Weights of a small transformer language model.
Size: 16 layers, width 256, 2 heads of 128, vocabulary 1011.
Architecture: LayerNorm before each block, biases, tied embeddings.
Training: 232M tokens, 3539 steps.
Each number is 500 + 40 x the weight over its row's rms, rounded and kept within 0 to 999. Layers, rows and columns count from 0. Numbers have three digits each. The size before them is the row's rms in percent of the matrix's.

# layer 5 MLP down (transposed), 1024x256, rms 0.0847, rows 84-138, columns 128-255
099:495424506560542502478512507480588488488478514441503610496504527514463538373479510465520486469516553476444494534511540535465532487542512485566461501418487490528483548582492525506572521529522506516547438447526477488543451476502486511563454457453492511500478551548518552560471535448501464475458445496486498380528495506519516542470488527462521500441459516541453510582452523490488480458485
106:454439512511503489502524415523533526478502556409521521535545491472515507535502520570530515538497538504503493522534476470474554524483484512439463422514428438479498552520452516480498563471517530605504551547479454458485450509546454519510438457556473504538522512452519532491499440485504511509485496530522504485494488513438554537499550517572554521535523547387490459483522468397486548530499
096:503638445558544514518538538411523423482574483460497495486469498519504486480472501503441525536499489511552563475512489484535462487494386490486543577497474455496526447483501552526520503521449488535559533512544501508514517612455478508526503520440514490466483456517470491492457508515447491527497492470442517458441494505489532445505518492505546429424496475550540486521469430564552538546466
115:518580518401492488441467498488547524472497507442541461517497526516501430477452436541512543488532414567539496530465478502390517499512474468514415580497545500559544496546463469506521431566471526434468485498526525500594412420489517433485463485502521477511456517531498465504526481508516489500557414572425469501511445502515501504484476472575506502469436502518505449536566468482505559474555
106:479530545537483516468501570490520509480526486486437463525485546455528479565481484568512520479528437463463523526500531521544498523441527511480559466553519444557513482522586429476467596500434462613536551520480482530500498546549481447494500541498455459485458537510482442464538476540478375539482448507488500501536468553523528605463495495524518471499456560472499472485521490503546521411541
099:508482486549435557486565525525512512501454501462510555489520516487388516459486495582500433505524483543457531494502417515478454523477489494553572542542485435500459436537570507493479492503434512585523539501460494542519486477456565474464495480531510550504502480471508450535495483461524476472576453515426466514470456451530537549433433513568561494468561550462559535506488534550533596439478
106:567479508473511498513476464415501491427501524514458444464550496518500509498520532550509532502594523516473536553451494501472564476517560466486510480487424540447535479561463492602558508542438468483551445483504473511554454515464551505597481382481504527515458484508540440574502466529479458498530483463480436496535529467486490411444497484518492485517546545466510539514567453550552514430432
094:541559514490569539478571514518608488510540468469555503512493559500496496530528496468449484455495427588455438522508543460443490493507572416493507525511531437530476415485492532441386505537455465509431525547525451553509537534477529493453453557470471532502528539486483489563534503460509470475511556523476494489548515497515534529488498478524479450553484485480478480545475495527519548442434
101:484476500524562453515491421593579468544507482463463502496471481467523463509472535538501542442550439585492549536463480469506550490510592528458503500533459507463496521557519549599556485541446495561497548493511509457520552471541524520549535477509482443451498522595472550500562453473537538531567500434509523517487501497441501478570525554399492433464508484503453573513515565515529454472503
097:536466515539490496518454511533558508535530484558544492465514470507424491423547466526492476522528522513473529529500506469524458478519449519579546506611547493481556484541543492542510469523485535547459526525485505505496483499477585530433576509527448528527553505542466498538476513522550469479450557574540503433501505454502501492526411401470471479459535516466498504452521538564451416563605
093:501501500440489530508492521531482506524489379545545557499540470489468460520504494477507526545542508492497584420540469536525530594486540534554490469466533470523488485462490598447455490502472498466548454486512486519484527539512424418447527534509453545479502478421514469491555512439486464481528550466410536483511532442493563537511512494535495485554513515504488541514500437478543471550477
104:484455493514472586482496545475504603481497539463472584528524488568410461507540483470502445459520535471549485512473498462485511576556486557454522420515601559450515493485506463468480490426461467535554471534566507537500458518520513484441433534449458505455429473480459534457448535578513565530529437480544571513510465435568518430467493549488510545527488496451532544493513490521461505495415
101:503440473520524513421527489455563508554462492554448522528547452523492510535520521532522507486448459495503519530496501564462478529545467477449482511489446491568526491541629538437536476534473544582497492492479514505516610463472499517511507550527553434481549573467501417529549526506489522534480503491608516538593450455450514552465476472514514467498466498459495411446499386506439554543441
087:417493491480505536481409452530596533530474448482510481527526556560401466486595516511541458547489545437472485537474477464446491406518466442506483455520517494403501523430560504518532532491509502479462467441518481458571483433477489583544445485485504486563490441453519497486458515524478494511512552498485529503498518448516511545450490514506437491496524461519535526549473457511514566578390
095:414601424495479521576519495465553534489584483490540519477493466502541483500424502485539578482572436500462430593503504554536568510525521566507496532505458542449566436500476439502514525535464516454501472498509517567542471525429487447617473463479540561451447474457535489554502527493546439497517446460538537498453451518533490509472513471464504460538456479523486478508394473503459442500541
102:488555525495550470461525497471590484520508413573469428520531560541458521566519511477468524537467566548438480483472437425494497533482474551450416537575527547541501473482536566471449464539496541454488586510476518502484473481519483435527502463543498515494458496514499442477463513441522474459467509562558458501486585506494491501584483469415514503515515575517486457505523505446507482506457
098:555451509533438560511446474497445514518485557487552484481463494533500482514498433489534466484516490463482542510481575461481407499587543518509514546461591554501518488478506549495533481495467483549445487532575439483514537509428497469442507505497562490472566442539489486437480513563454556506449548519526517439516513518509496490539458563527497497450492478518505510500504482471464512506483
098:507465475542494515566485571403559477477516532472513489498472521442452462524447527482594561422477423449527534577557485457545470494526467458466488497530431495481507507564499402517499520473515373485524560502435522529479542541495544538528452502539561451515461494534459511436524478478469455523532436509484526445535515501452464526467492503537477467478500536529464418555450466499518485493445
108:464463428478512572490519471536511557506535495509439480515469528534448492500428405424460484486399515439542553490484480518578463493422500528452524477641498508532581541475520527482496571488526502472558497485511568521492484558472512487499508541476531455501571502506498525474469538447542528458514550591538535448526439475486456480514519488439501516528453463558484518483563471589525517507501
102:429553531513480513567462420505526477508450472515502508578541468455493453531458601497405526460552496514457466512465496555538505500492452440557508507477528584537524489464524488499519577441555555488521458523441475605540480498498593567521478447483540499485473516546583391486491554462413493491484453438518537532512515542456567497507487503487475486493440499475506519510460479552551570511523
094:464479533562534489536450513497518514475506475523516522456498531517487520415538569447516523508566497507528502521507486520506546499476487503574523492549437538570448580469560470551536420528449533460525448451505555517542483580551535510466484491510531516490509498571466508525514494448467534554500449580496541528551501483421502542464559537448469508496500508509534576565497518444479480547490
109:511506550482485453514480533447533502400479470501433528486418578579448521532506405469471542515577468511483485514501455547512513495486508435483478568511461526534529557495482557408569464480450514491520544505521527499471482499514518502488546495513520483471512521517530462500559443517572500522499463560479470560539483565513457455466478466558515579517554478619540560525527495565470446525429
102:464505506459520460506515539497486528540496540576490482525537523545433535550475501473500558607455537441501520464485491520458484485513509488535442521553500430490469521429484528413528496492423540533502523532559420510476501465389437546461547473509477502455539512484518434545490461498442557420492519450537417471527483497509425511458518507525453493551535484514451475504477582468509506464484
104:496544490502526471495465455473512559488441504526395457510500586539525536540458511531542513527528516477548485657482521533519446417483466454483508563515469506545497503579523457550494509526482457478464556466511549521517421523477414490577507511491622513518460492568490485465447506471505480529508513554545558541482468527492478446444451508504435508514512547473497494495472520506477588527530
099:529533508534524540518443473454476519454472547509438448535518481520485485485510504473538554550507563493523494497491549551503476494513522496400525528481583427452527508515596545467496442522524424462475523522510518588541462568427483575401502518541544502478513478508454492434464509474518586471487501518488570477541449517532531555552546459478521550557519564576475531555570499480487502437496
096:483513483506521466483494486528514446506502514496555472494458488525511457428485471424507543512512478531538480567551412442485578543463496475400472463516475488497558520389427425480585593483433559480495559476478473501589476536589518502512528471445489497517482546577432517525526447525513463454518533422521463467489508536492542494605533470554523546471435506484458565537449492525455521489424
104:492464520578571490487545493446463480588517511466487558522505469502492470503465517493535533505518528533443436509590522502526544511506576476456537491535517491467533500492500506514543492518558497541513480462500455533515477445443487559541440492435487500493511522479527441510539528450504491524400506495548505444534448498461505435525533534446461529476420453534533501544435479455538514495548
099:467520523565459499515534476516552544469479541536586494451513529545491478523432431532553485520474582498494519574482429523533507481502478527484509508487509480465464485533467578528502476508512501517494527491449578540497416513454469479499589497436509429500572532526480551465515479431488459463377450502542491553519579611423525468485493503528496495502526436445450482452463505526481487512508
090:553527550526542524479509534524573424556481540462471535369449480560521531515461530461482439526550550497534597530492493485535467568572460491485555481557490441469502467512510539454455464530501501492446469444481534466556506480468533549536545531532512469564463501452550465569485529456528509501439524448463443496545561458508470564504483459518456473512533465574561518469485433463513527456513
112:487502560521482518509434456451459479499490531471422436525506450503545539448430534573540534517540532490535498531516477494459477423504485519490505437474546530547584488545510451558525507511490516516460557558531551522497527506535505562474500489475540476518496522510464516587433526452412392553515519514479448516583475537479451510468543559509480570469466547517485486498558530508469526515540
100:543480480529517481472489545467588486479571453496469469540466531522485450475452523504499522537570486444469514494571553521543529532536500526546477480552488449462504490488524475517481641554465526537535512506506501498478518581494468489456528478531429546433498501478417546523478510434550518545517447481484466522520501493416539520532494503523455493518528498517511542483408491487496458480461
098:498485407567447547546560506505494514496497491431471503500484425501495498553484482515492502518473426506532501526526492493486518433468484518466523546467489577488502493556528478528508562482505529512502492520516541550475449540519430521484492521524469486546553538501583585443525521546479508578482414487556524498471548557407498494518501524544537528571533507428458505435451519503510527527496
105:457492547486445501480471471501514499424534473503476513505475575555554507499463500515568488490552514552591509550520493500504500501485464579512500597566463433519454543538627457507500490548523568473476574474534492559516504524526538494491516465502473457491455582535478523486459465461446512472528568511531546460490472471518476460442517534479434533458471484448415474458575528460439480541492
093:481569553518505483455541498561515552441591472513552476507564439520551458512514532495468580501488530529451506503556568547501446532494507547545468517494536460513475461554442459526475535531475527473521551531503519473502491468579485473454461418498501546468454522571463501566457436438470472500518550553522500515532460438504536496501438534490527435454495476510483472564453563531470449397427
109:487500438498562589555530448541491544591533543496488496542463465467415525510461498512503484455484478540529451489553507516484498458513563496433483510494529480512520429479514496465494531488501567487414491536503540399538443486469469525493384472462506505520538509518505447558549531469448508481530491451447534477523554511482465501543450516481486361421485515524483476432600425423456444495515
095:526516507506549534456496475415456505460437480472507555478430515500448479527467589476520523509572438491482502545462510460492529521458555536497460504469433458479545532465536535494487404454455428498479479565449482474560461454440500545456510501499424528455499520497537490539439480413487466440597506521486524453510532541485504494532411444498505538410512531485494499527499408501481464512550
098:495474535525519504533520493528482457485512556526490497547446528411528521544517488495495552551538566484411472458556469466472517491568533501452520472539487570490458458471494425571469530507512521518472500498555442448536534503553482510433557551568469493450443455464478524659564502474506501509510448494540475536483508463585470520492524527512472542509507445469488473473533454511504461556475
104:547471460523536505506555524594484456454546493499560533461489567538465463601503519483469464553453538459546552450501455504480557556513521421519494517486549445474432485455486539463534499520532550512510468442455461506494485466437567524493539545542572588459503460483583553550538492474446579493536483509460496507503512500474503499536494460436475437469427478487434502475512411434528504447532
095:541526498427474537422492501445515473519514500519550508517469492522523545527506478501451462499513543525558481445461528454498464489477586449531497519452551478512541483457484577614552430541443527464565476491510498477446529506501507549567492520476464436524467550563467516478527476506492534503496510508477513454531417518476431492497510493534458547552486498452540451497547528453552475488543
096:523473472540528450520497589519478421504496491500549555445493529430501458530477444458468488511504498517415441498605459506471538557547462537429519441491511515548529504436512527514418539498564447487515518517480485495492529514476529492474468500464502475504450509536483517496470488530561462509472486501484519487504462497449558540498504520494510400487508473452457553508501481510558493464537
102:522440499477505513496468454477448548575532460552485489528496573497520544560545506485488575493526456495520508514521517547458494490526502449453424496474561530507531534509492525474476421506508488451484577497463500406479451550375494581457491463461527552434459410504565473506438448473508540468470518509559522468480475518536532467532478513527509495397483568470536567515578547494506475538495
112:476442551563521463520528459543497544595493455510529565539512456517466442555637529457504482479467428462443473476562543485470506535464457459529495447503467545479476457455540568447522522502445444444472431528572396473523474492547480486482439486539463557456589549562511505463516474500563558536443564488485474493492513463512552521487458490472440443542569555549483518499532408545533519507483
105:462539541489537525529529480464429461513552482532411623482511485463566545514478538425486465429501435469538491511483502515511517506556501539567565457500510512494572428535471519491508458544487530377532522580561525541500510488421511428546533574419413435373494491529495504513501457561522448434499484529581510497564448446455521482491530460533469517501546526467557491490480576498549578485519
095:523502461477512446422556459486547514513513565556480485426469470487572530459576574533496538477481453510483508490448546507446458543522477505532480553444580473522538500535490557533467546475479508477465488483532534465572498514553467481545523510538535485520487437510478488480518423468425539573501467442551524524578453466503475504515524484524486452524503542482497478571500464497534502498510
100:480559464515517545480434494490528473535473498465528453497496557518511447512527578519557515525565482564491497454463460479503517571488522474522531516451444473535490464544497406509549501436550527523527461443502461475475487458526442448555533539521494449548442411508452450488498441492493471534483536620508439485430423545409495494596541495506522547514503563500438468479497532491504457465479
107:480548468529511451454426454460582515504549504555435553553581527495483451531472539444538494507503545507531502532488509510546526561459498516442478520486528527573473510437463438534516418510559463484481505531470485505584489498489540485485499524585470518522487619496470485482543484523498478527525501514539536525503491508471482474445466477545605496478493496506459521564516555441494539488582
105:452468533525459528560504469475519515528477578468486443395494556470456473511540519595532608522439543489472502557447527454505507560550523523594495478416539468482473504535479454466565553493532475486576577470471563533513523540516493485429483529457520534470524469419491459558439487459529432548518484499494519461474526515487548520524492535491503479517475460481515508457610529520436505474527
097:483483524456527473532562563474517433432523440474444573504471520457574455495493539507465441480525481532469509482521497536534501483527523543518459443558462502543413492513384407509515498485512471427477568468528605507547542514549442545516460506485461548477475460471518467471515540533530457482489525436456487533525433497498552514492464510453534499551517516523514544567482517542557568438535
097:532603453486538532555501580471487503563516475444455448499505499542491546462480577546451471530482455458501353474591477524540502437505571429488520539492541522498450468528425495437484514510499436558502536470471496492510528422493499494504521504565499550480497542521483555521480513529480622503528478619486495592523504584478486507476503435471519463482506517559466514536486480543496512522459
107:526539503514469535499429477486558536482412524496442516396521533540483510559472541493443545480442460487469498470510514505542488508437525562556542445540481499486545472504491548521474500519480476465524457616486477541487498456490463539448470510523471498556451472447571438549481499457535524531472453513460541475496503560496499533453498433527369519529553517494469479500550467460547498520568
107:441484510539448497486518508450505487492454499536467462533518516493474525486529464505540450557480537574525472507538453548538503464552499469498533475449519418515520470492467558493510514510454512455534489482456569484511504593549533504488504500486516487487489522538500496510544533523520520568569521474539547468467516509593454522511396437513455497536490514539453500486500419460492491526497
099:513472486521577496469522483561506575600546495522494544517527502536465489484470539517478478537529503422506471528471491470478556511484414528507419494485520495454473488489484581479502503538499519532530517439492545490456469503470557543468492534581568533421513511526558521505477532497438495516517595458487434470416519534440512423508447489525496489423469558482552552443521509497416501572491
095:519518467511484417456485490475511455423560422476481559454462597438592496514430492565451516485460553512505510508499462533439486540462484542542498408526482497565507482519490528433524511527472557504537447469508422471483473529485447500580467497501522536487567525523583552536577544458517436484515453520456505473556581507436518563535467440442484536456476466493518469486496557413590527503523
095:481573522511512442435487474519524491473540440478503475516508546511499467482503595527515506469561499491563564486515471497519434540565469457510552478487526510532477492557464497522514523548512562511517471476527516439537534483508503492503482546513529428517477435505494486523460523494491454476463482494502515452523462512532468533444461566566550482520528554528528459496495473492586479461457
106:491521419553470503473496535483558511477532492577452509552508546546528474479464517542535568502509481438537556444444481584483488564542531492544466492451421519456509486523535549541480499491456510499477459479501523510507535579486496556504484431553532497458503467546501509474492470560482457480544527516520423398407461414490513487501474513487580509516507547480529595469424525500571459513503
# layer 5 MLP up, 1024x256, rms 0.0919, rows 85-138, columns 128-255
107:464536530550529461534476533456476498555515503482538466466455548485436470482517451475502460512528474529435541541525440491500529443480504473494533467477477515501509535485560509523491528500519489561433493422439529524476472539525498558444481486473519540523461404513489551484560471465475517545466505494524402484531552561481490533503468557509493528498490531538501489478561516415555488531468
092:471469519440472582401493501529570508395571544496554529466459474503445500442434432491517415402499505535483471526499508461517468532470540436599531513556458521436522446479554454490496522478525529554496467506456449501466532484446529453478462555481522480490513463537514525481503551467557548507459546563480488532512488591470425463527436552499542491497471560443501478528452497491482500466530
119:515533469475541497471511529545499462482514515511496555527429526460575488561461425529533518489449428495470449539552451478435427547492482490460457466588534507473499540460551437465488495552510509574456517483535507461506452516416520484453502493507563439521544436479510422467461487488494497509469521578514531535503482520511525501457559458537480439472507465500442431494492547580504477471564
107:522540449484495447418468566480534495485458578545478495447503504518456510555489524538533514476493492456458426542452515537483434506494439511492505492510501471423404474487488515457496491460516548489464564467492505491506479389551485488417464511519532465515515444460493463542472529461495537504487544488550564527544558472526483516473527496510548485509522501512431489495418517542544457471501
100:461501487452488537540424495513516506413486421470505490512463470501496460452538495480558501538455514466565436527510541446494531465561606495550499456484479555475491572466459620555485515566552530484505481525535481544442550472486568479479452515498507440499521497462427517500524505564506562552452534553537539468466522534492479521479528549490494429466479430526508459555503557485520448552459
098:547535524523466451495505496487522496450518526555551514491513490437521526603462461453531468477515459572515540515496486498556451482388495520552505480530516549478545487520498526492522513490522489502522521553534511481453570481512528474547482550535518504360491445477551501441480573534545478463479450474476486479482527542505490542489530506476522530482422554455467556461395504467484484452486
093:462559453477531495492507466506493525528503498442539473455492442491578470500415464460499494502523495501444547477476508493456484542491482439461560431569486553499519476460487480515551564441550480558531489522543577371443461553496617517505585491470577503521557497504511510490565420476437528523439517537494459494502490421574501508458472441512562539483521492465481503498520535530506510492536
096:445520495503428478474499531463475556488480539468438538516522478452410500485494527521542487479537496465499502485504553522487463438570501488516526471588504504457464513433514471483531547474481511430459568567472554482495467556505521582527487528537514595536509415485532447477547497576471440434473509458493488514480504475547505530504491519455477531456524495480545508527541481547551395523498
086:530517507538460514510495561564504399496466463540478516514468496500528520476490495580454503436501507495539484553459578499553500559486427461534552445549484517495490482532495456505525546488489562525482492463525438532466504492471451480433540522474601487460498501393455556490456505517430512577477533515549525415500472520473482521432422478509515550429559435558490472510477456474513550628516
094:469496536507552481501467482507555483434458513416502512473450510552507528437523500511473526522500461564509412512504478470519523458491519476471495526433485526512479531468518495489493494436524451502423556470465547545539471503477501522615571521471510457496465450548583536458475436500505470527480464562495513535486447565519506541480510545481485530432443563501547553522485461512426485429522
111:570560448477566548541598542507574429512415525471485437445426425517474483480459545494438551503501543480562478533501535509580529491555473595499517442516492468513563403438476537513450502402567433533516458544492495464464483491531531526530494486523449498529451574590519523566440534510499512528419529496516484548455531515536471488468518434498510501506521436426545517562427505470497492551523
103:538461523559461551513560482405506564503468519506401441519481577505491524435476481523529527478443501485548452486531534517417498497535498536567515496524525512455485530497509498439490453544496486531432559577484469499581543504570437452509505468483480468497611518495520466502502544492520522500548485503513437495585501438538520550514497435561508481448532451453456438464480481585502563583519
086:541435584536517485564488483479496436371475552518535423457519498458459475522509570475517453470520492528513416462495461547561457499451558479522440429479494516452568557476494462508479461528531522478522492496535485489475491458517488465558451440470472498520539548605485486527515563461489456588480545499482481468549486539461497423490524435503534479485471532499479531541465513493531477546584
096:549476502521485491601586580446437511558489547482553518493493547556493465490475490514482536518560541533497521552476480505445529451479566508513593489496544509510561393464495453508484498513497516489487496565481528449546569461489509484496510535536491588493481494579540494517522461478499476544511523452449477478543454452565496481516492490466410556493444480530403553513519514554444472464556
106:555443487510489511542507458494512438500516570557406426430478500470482499538483560448498482488415495456502545487448517450438503508483480531461450453493519533519548520498513530511489513543479501480447496487455475493499458581574500469464459534516522515472458529528573434518612503492521516503498544523470534457523431496480458416501475545512492488542501491547481502503528484473484434499477
080:530458516529486424506508570455523511518444470505543475471450529472445529436635498548448485508547506479545451529441468545478481525551518542451418453412505501494466491527493523545493499370436456508506536550536522453467465474441533450475467600522499503488451538497486522490479494554479525486556541502509530470406525592458513511536500499575498542467557445509528447475505455530557444522521
127:550465513552467472510517545434550487502492480517520528495529484423490471476460496446523442544496471475502542520549563420492459563477459540410494583513508571481451471497518504464453515472571432449490494473474527510517536492461548583439581469541522520552480470476517463506467436454491446507405494501521529529533474429465444445513533485448455526484537543451486479499459494492484464479516
098:508502499541512596428510457466540459445425496463482506508563493490431472483568461505492555555499496477518528544486538508466465497436467473421544532526478533474527538514513493475522532496504476520539501524599503465508495500568510472596467456480429440495446521545558483462571508506547511449495520515542495469476506493500523540498459505486454421592536434563518540505536526433461504498525
107:476407409504524509518508408497531480530508533536481474445475515515466511489464496476422603436510478495460555519475485504533467560558554499465537509413486416525486529496520546486458541512502505498445470437484478467535513523409502529446449470532509484567482488488524511445503545505467523479357571563529427454536460502502468486463465463538505567529527491556462532488488467478461456420509
100:460421555562482557440485461489499410492488418496484533497572475546450442590493524560451563529496522445509481520447564482463477558473500497469574558518548476487431511487520506493497502531526442518581504494510477554548482492541450430454504529521479475523487553538573508436505552455431523453463520506447446511426543503535498548508558514469471497453466546440606476471512492496480475463554
118:521457501414477525446562510456469546582472474489483494467443478543518441487406462527535474635524411479516504538450524521522541520451567527424516461486491534523561508478535535440529497393484490519428572519507550495548549491517517454521502520458487543446515494515551479450520534529495508598427520545510490490497434467530491428487446525463515485528527496547533498524489525546502518432488
100:476436499524572469513529465492549515459561502502521586482510474521422485491532459481471462463514531512492479503439499537528490445563554506510484498494452496421493569510602524471483536454480535508467464489501537486570578491506436472543491508569467433543431492568539510475435496547538526466498483526524507457469532460411539487505508543493568396433512469533506529511439507493529489520447
118:507474526510505526462568516509479426448555466475504526522497460547520445523524501465454499482488485532475588433560451456463565602539501518531525431481461479464493476490537510470487422474496559452591471493470487494467574454525535533426477532554464461492540494439496532516530471524482547475489563495512478471573520514504505557511480514505552543544532472503501514513488486501547418515453
123:475501500500461412439525487467518498531547543488549507467564549561477565491515517464494546483517505453505493500463491545488426495567433458446495430524495519546546569433487474483523536533522533523551508529538488489493559458524530512572464438443460539525519443504504556508493495526481541470444407504476484488444521531502531550480540529491450484491552482544502491462469530569519507535506
097:475557490520489509538461535548463458441460480467445419473500427472378497541513486560543477494540480492505504477523513561500508503522489543567472488499480493467514554514473472528478489461520453490466523452523499442484534491494575566560550467435485439510520521518506483522518541422543498520502475523494534460477525507538471532468488476485520507493497480490504422428503427513485432478542
099:538394551489411537464488475441454478427574558430507530485439461522595577513497518465468439439460524562531490514496522461486520519522516538459553499566476450493578477479496513467487544524547566476491488466476452509487509490503476547446440482446536520528554443529473450537439471533393513450528536456553465502481476531543524526497562475459470543476489438531483441487492524474573477517494
097:526490553496475443527469461406520430540388533575531472556460483461456503518552499508471477445508489428544511473474587523548491473522533492477506486429515525415563561474559441521509464518520440542531500445572442447546514487509494576468535536530528538479462466483523491508489493454494486568581497540484516536524474502595525527534549446496537530478447430502429474492432540517477596402445
082:511481551546512419498499487459508572557516504473505464488450419497444523449516455537451431484522467463505508485484494518542455522492511498513531538569536551538467518504452529518475515579567481497471492510496459485539500551486443497419505484585558527482557443448519523473544460503491462490520497594411591530539485530488500549465445565545540491506488509557518502540456539539493436433496
109:493505532460489442433578480567569452504469550519534440484471436510414499494436478536461548489523459529469524555467432451553528499465536523514437545448475583441564569501455508588557549488519453521537525488519525499453579487466418456557546554467526484474488495476522504507547381525517514428477501541507515508498468561519474505509477545602452475493518514501519521531527458554501466482465
098:526496501499493516432521523592573507517550475436536541503505511482501556489461484581537561485529488447516478492464472475469572508509504487424473522546514440472541561535521463467452509509476509475522542505596476557493515557489435506469563514500465561523563469517498504482463417484485485511502527482513513516452548495483448490570479492455471557490556496556517502516534439484590486524487
094:545463553508515552558460462562497426463435448534547497526521508489489443505506454422521485538495504477448501517463491428499468503473497528502437487476515484491480530517514541510512537475489397462455481487532523514479436472485522501589470522465517459488449521531515456476516571508494490489474477493509430562509577511462496601526519434519444455552509533565510559495518566495469514491459
105:534424459487456508499557568531443464560495483531518464435473477494508548508437468542523434473552497555504387471538511506458523462538560471514517509397469454476455527492477565466520535496406469516454503450499495495483514493517466493448503519531514549547522543444548544525414496466540445546486457545503500501496482503487555406491507487510513433556499498491480527580459460470517513544529
096:483514478526520479482524443476482529423416467525499537488478497474494575401472551539465425454509456513500579497490500482487490517500523499514443440556554500505470522513563447470516521513463496502506482580446530496413533534501475540496575489590511450480507489525407527543522457508562523508462496518555454477465465506498421595487513460514536509492455471501570506539514539492436442504506
101:430516521485539478563544479513510431554533602524501456563565500506506520561502508583483499451541504532599505494523480495505467508508491467496495505413530505506480436490488532384482596512496462510505502550517507452507486476501497486428524501485525453508507472471536473512514444532497475465534500521522501462510471571503481538495512513503481499518533493539472492477518491490521512422538
092:486506592457430441508501542526540483521501460559511516503596498465502531449490488474594471497508503470480439466497488518467521492516520535508467458500494499510494410467485471554474539581478521474515478522472522542472488562523443533518483528493504565498504551582519527505465468563514588458497460482448556551526531469494540495512511450459484457571539469522510520493583532519508473501528
100:504522521506521441511556536502487445490564442412495473536570521491485450520565416447531485459493520466489492506504472464522501523520555518471525503536529516459540552530555537490433479410488472532479499469607463535507531515502503507531502460536427537537621528462432403474528559442512449549495473539570506543504515422513450506478477510473466562518473448538516560589520525496489507474527
111:509558553503440495421454448466490484571454548499500408458522524497543569470483527523425514521477438469505505647511497559532451536556558446571538500455473456543489489524504479520432505495483517480465534480564565530565445472514474500540472550490465495512412504497482433489506471481519553565447546477555554537503458494501487517468467498496462480499502523515565504521463407582550492463486
114:492547531481500527533473530527463506509470548479553517452482430472456479485522509574488379524470445516550493507499500493510524532562478507491555500508536483500529496454474508537480516437567419416437461532570522536454624521525494475522485519527437473426511436549473542519470533471551556458517465467557429505519521414502552537555488543433518470507545509502534475513520403501482529527511
092:588507600422490468498544410533474516492476486475536530450523516504547502542522426517457487536470482443467452478512517516564502470511469494527487480469491537509497497531493435415480524492485420444472442492500471456570503444529498486439541460512526442473455477554527516462495468500425525466525530541527546477499506524462525551495515583504454578513523580445451555506504479479561459519511
104:510550465541416531552491433504568484498469449500489504556538420577559480439544498547459492494505541495524487497531579530514449415510519530446495533484466527455484526465509493566492537494415487472534537394483465471482522464489522463468526533529425468561494467573446507406507480535473444418498565520471487510479428582493439511478476629488520504432508505496469467495482447455481479528429
098:488492463487565559490461503475482541482545520534512467561454474488569435474427500449456439518489461471533440540455541515506571478469525491509514503454486511426523459504538491464499534497383515532500489577481499495515561527493497520427505462464601468476436556544465482477534541483461562458522506473530534520486564446575632571525555515466451450507558484540522520534536492473460496470500
110:448513476440472468518519491561497538528545553506471447531480440407473420535466509476524462479503489458509470510434446508534488468489484527513514459439441481430540455574473522521517457530461454512479531484518478576485519544519570444508523484470492540533558505495460498452479558542583484418534486519488476487546505506477420546493581454454539490499514460501473522466441459525487525457495
088:494518505553508539501519542445486520507574496504506513480490526434563497448543535492546491574412401503515445490510503525499458535407475482513544489530475518480517471484553475483514516424579486472481513569518504579550502415494492465531488522502460534485522466494498502539449436500524571520472482498468575485475488493427509486480558463530536464484551550556528515517517449494538420490538
102:563509497588516527479563486427486456503462580449443502553490493543469459515504540576499497494490464382531491413520441515466543595490532558565426511466500468449428481471514504585493507485491426468469485546544483536496504540516516466455509486484547554499500495526596433368522488492476546534429413527534495489509495492464483464505560560535528464439520492482484476518468492556502496502494
145:411503457478466464476534502523585492465514485529490507553559469568495461458629507472581486488416528498526442468539547513562446502581472508449523473552492601515502454500557485542490544490479537504484510535491503522533451527476487495505477506514487489535526473543498496531487450544509458468475539567488490510566510525423450508522508546503554445490490509487456537519441407512537513451521
099:485527513465492485506562478476422534580419544498502464492434477500482549447500504475418535520470444447527504502571450502504491440500478459494520438522447513562434514496437511502527605518508446521470516527511488459545526509473509531480433499523495498502518574479476474489526482512496470550439561459455462527474513517498523502554482469452549526466489423463500516473479541473533542555512
098:464520564504445441429451456411491497446497438484512488525494435567435501460562438557543536490542501491529437453511524470502493477496458490547470516484467549482433488502560541522490554527461469512507486535511377510455513487466585509497411532435454500482451544482544481487465524532523521469473530537485463466500510499463538552538486531508549462519454528450503429481466579518590504479527
096:525542447554500559434518528491495490519459452444401426594524500543511436525457502502512501546503495553466474584504542449480480534505459458479531547508440527465507438420498573579464535508483487545480548494492502446421494440554516477504552490512518473528521460452505451494496486555472577532513551469492448434525555540497477471528561493433515508469459543487494497459558587508453569522495
108:500472508484503574476500529433511500501526553528439528498541544512573536548549484457493483445470400500426467444413441501506522463479543533475526551500520564469489529443500497521511570602462545531516472448478473445466406487526458470459567470641396533499471490475547523450515502581472575465488456502523493523542575521448501466524483498563519474501450538541418474555476494537513521442520
108:596558528531465499465469559567443472484497484440469417531511465466528490510488397512592501534507552551536495505580486505515508470528508517496478489436472562527526460461494570512618483472540447589490589510499586539453545532476547530565554437510498450498453535556489507473491520484479519508491529548502489557477516453464455502541474532499474555496480467490571508494444493493453479511485
105:540537489492511461522523520490512521544509410533605512480490464527498483544482483500440511457490452492481419507513491486503495453526504447447484554489467535473510608587488421438461432531460477510510498540510475461493484555498440521468457457530493443521487511503522485470522448551521483468464508467474525518594576499620462564442548447544486536546487462505458450492545478513508611440550
097:483492485390573515437502530508486612581511577538506456471536508524461533472477478384577519595484492476486510521499511476535523503474474560509541473529527560496564510529494446524589515474482491483514550438533467473492540511530525414525507596501466528471480561540490452484530559575471532408463505443482500459487477421448496503469512428442559484546525439496448515500452502538500501458474
111:459462548493541434434523465489545577497527503544468509461473520489456509509488502499520451540542452541530476500510524466526514522523543520501447481531502467502535495530562517412567516479493428522488495501482506487532543539534490542448510457520490610475497582512479487511495512476480575513449462558522456472499452519535458461561540425467479420539493438482515528567505576507481585482484
109:530490410465532495461518494516486467514539464505492494527523485563546494432596486513502540496481499482532506473455511554505522485499510544462463486408450479493501561489498539461508556501403453489486472497477513514500455459604484529470483458578519480540540455581552442474477491527547434501492454473465491451486457465500494519579465549500469520477478433571416551555434577493550476568508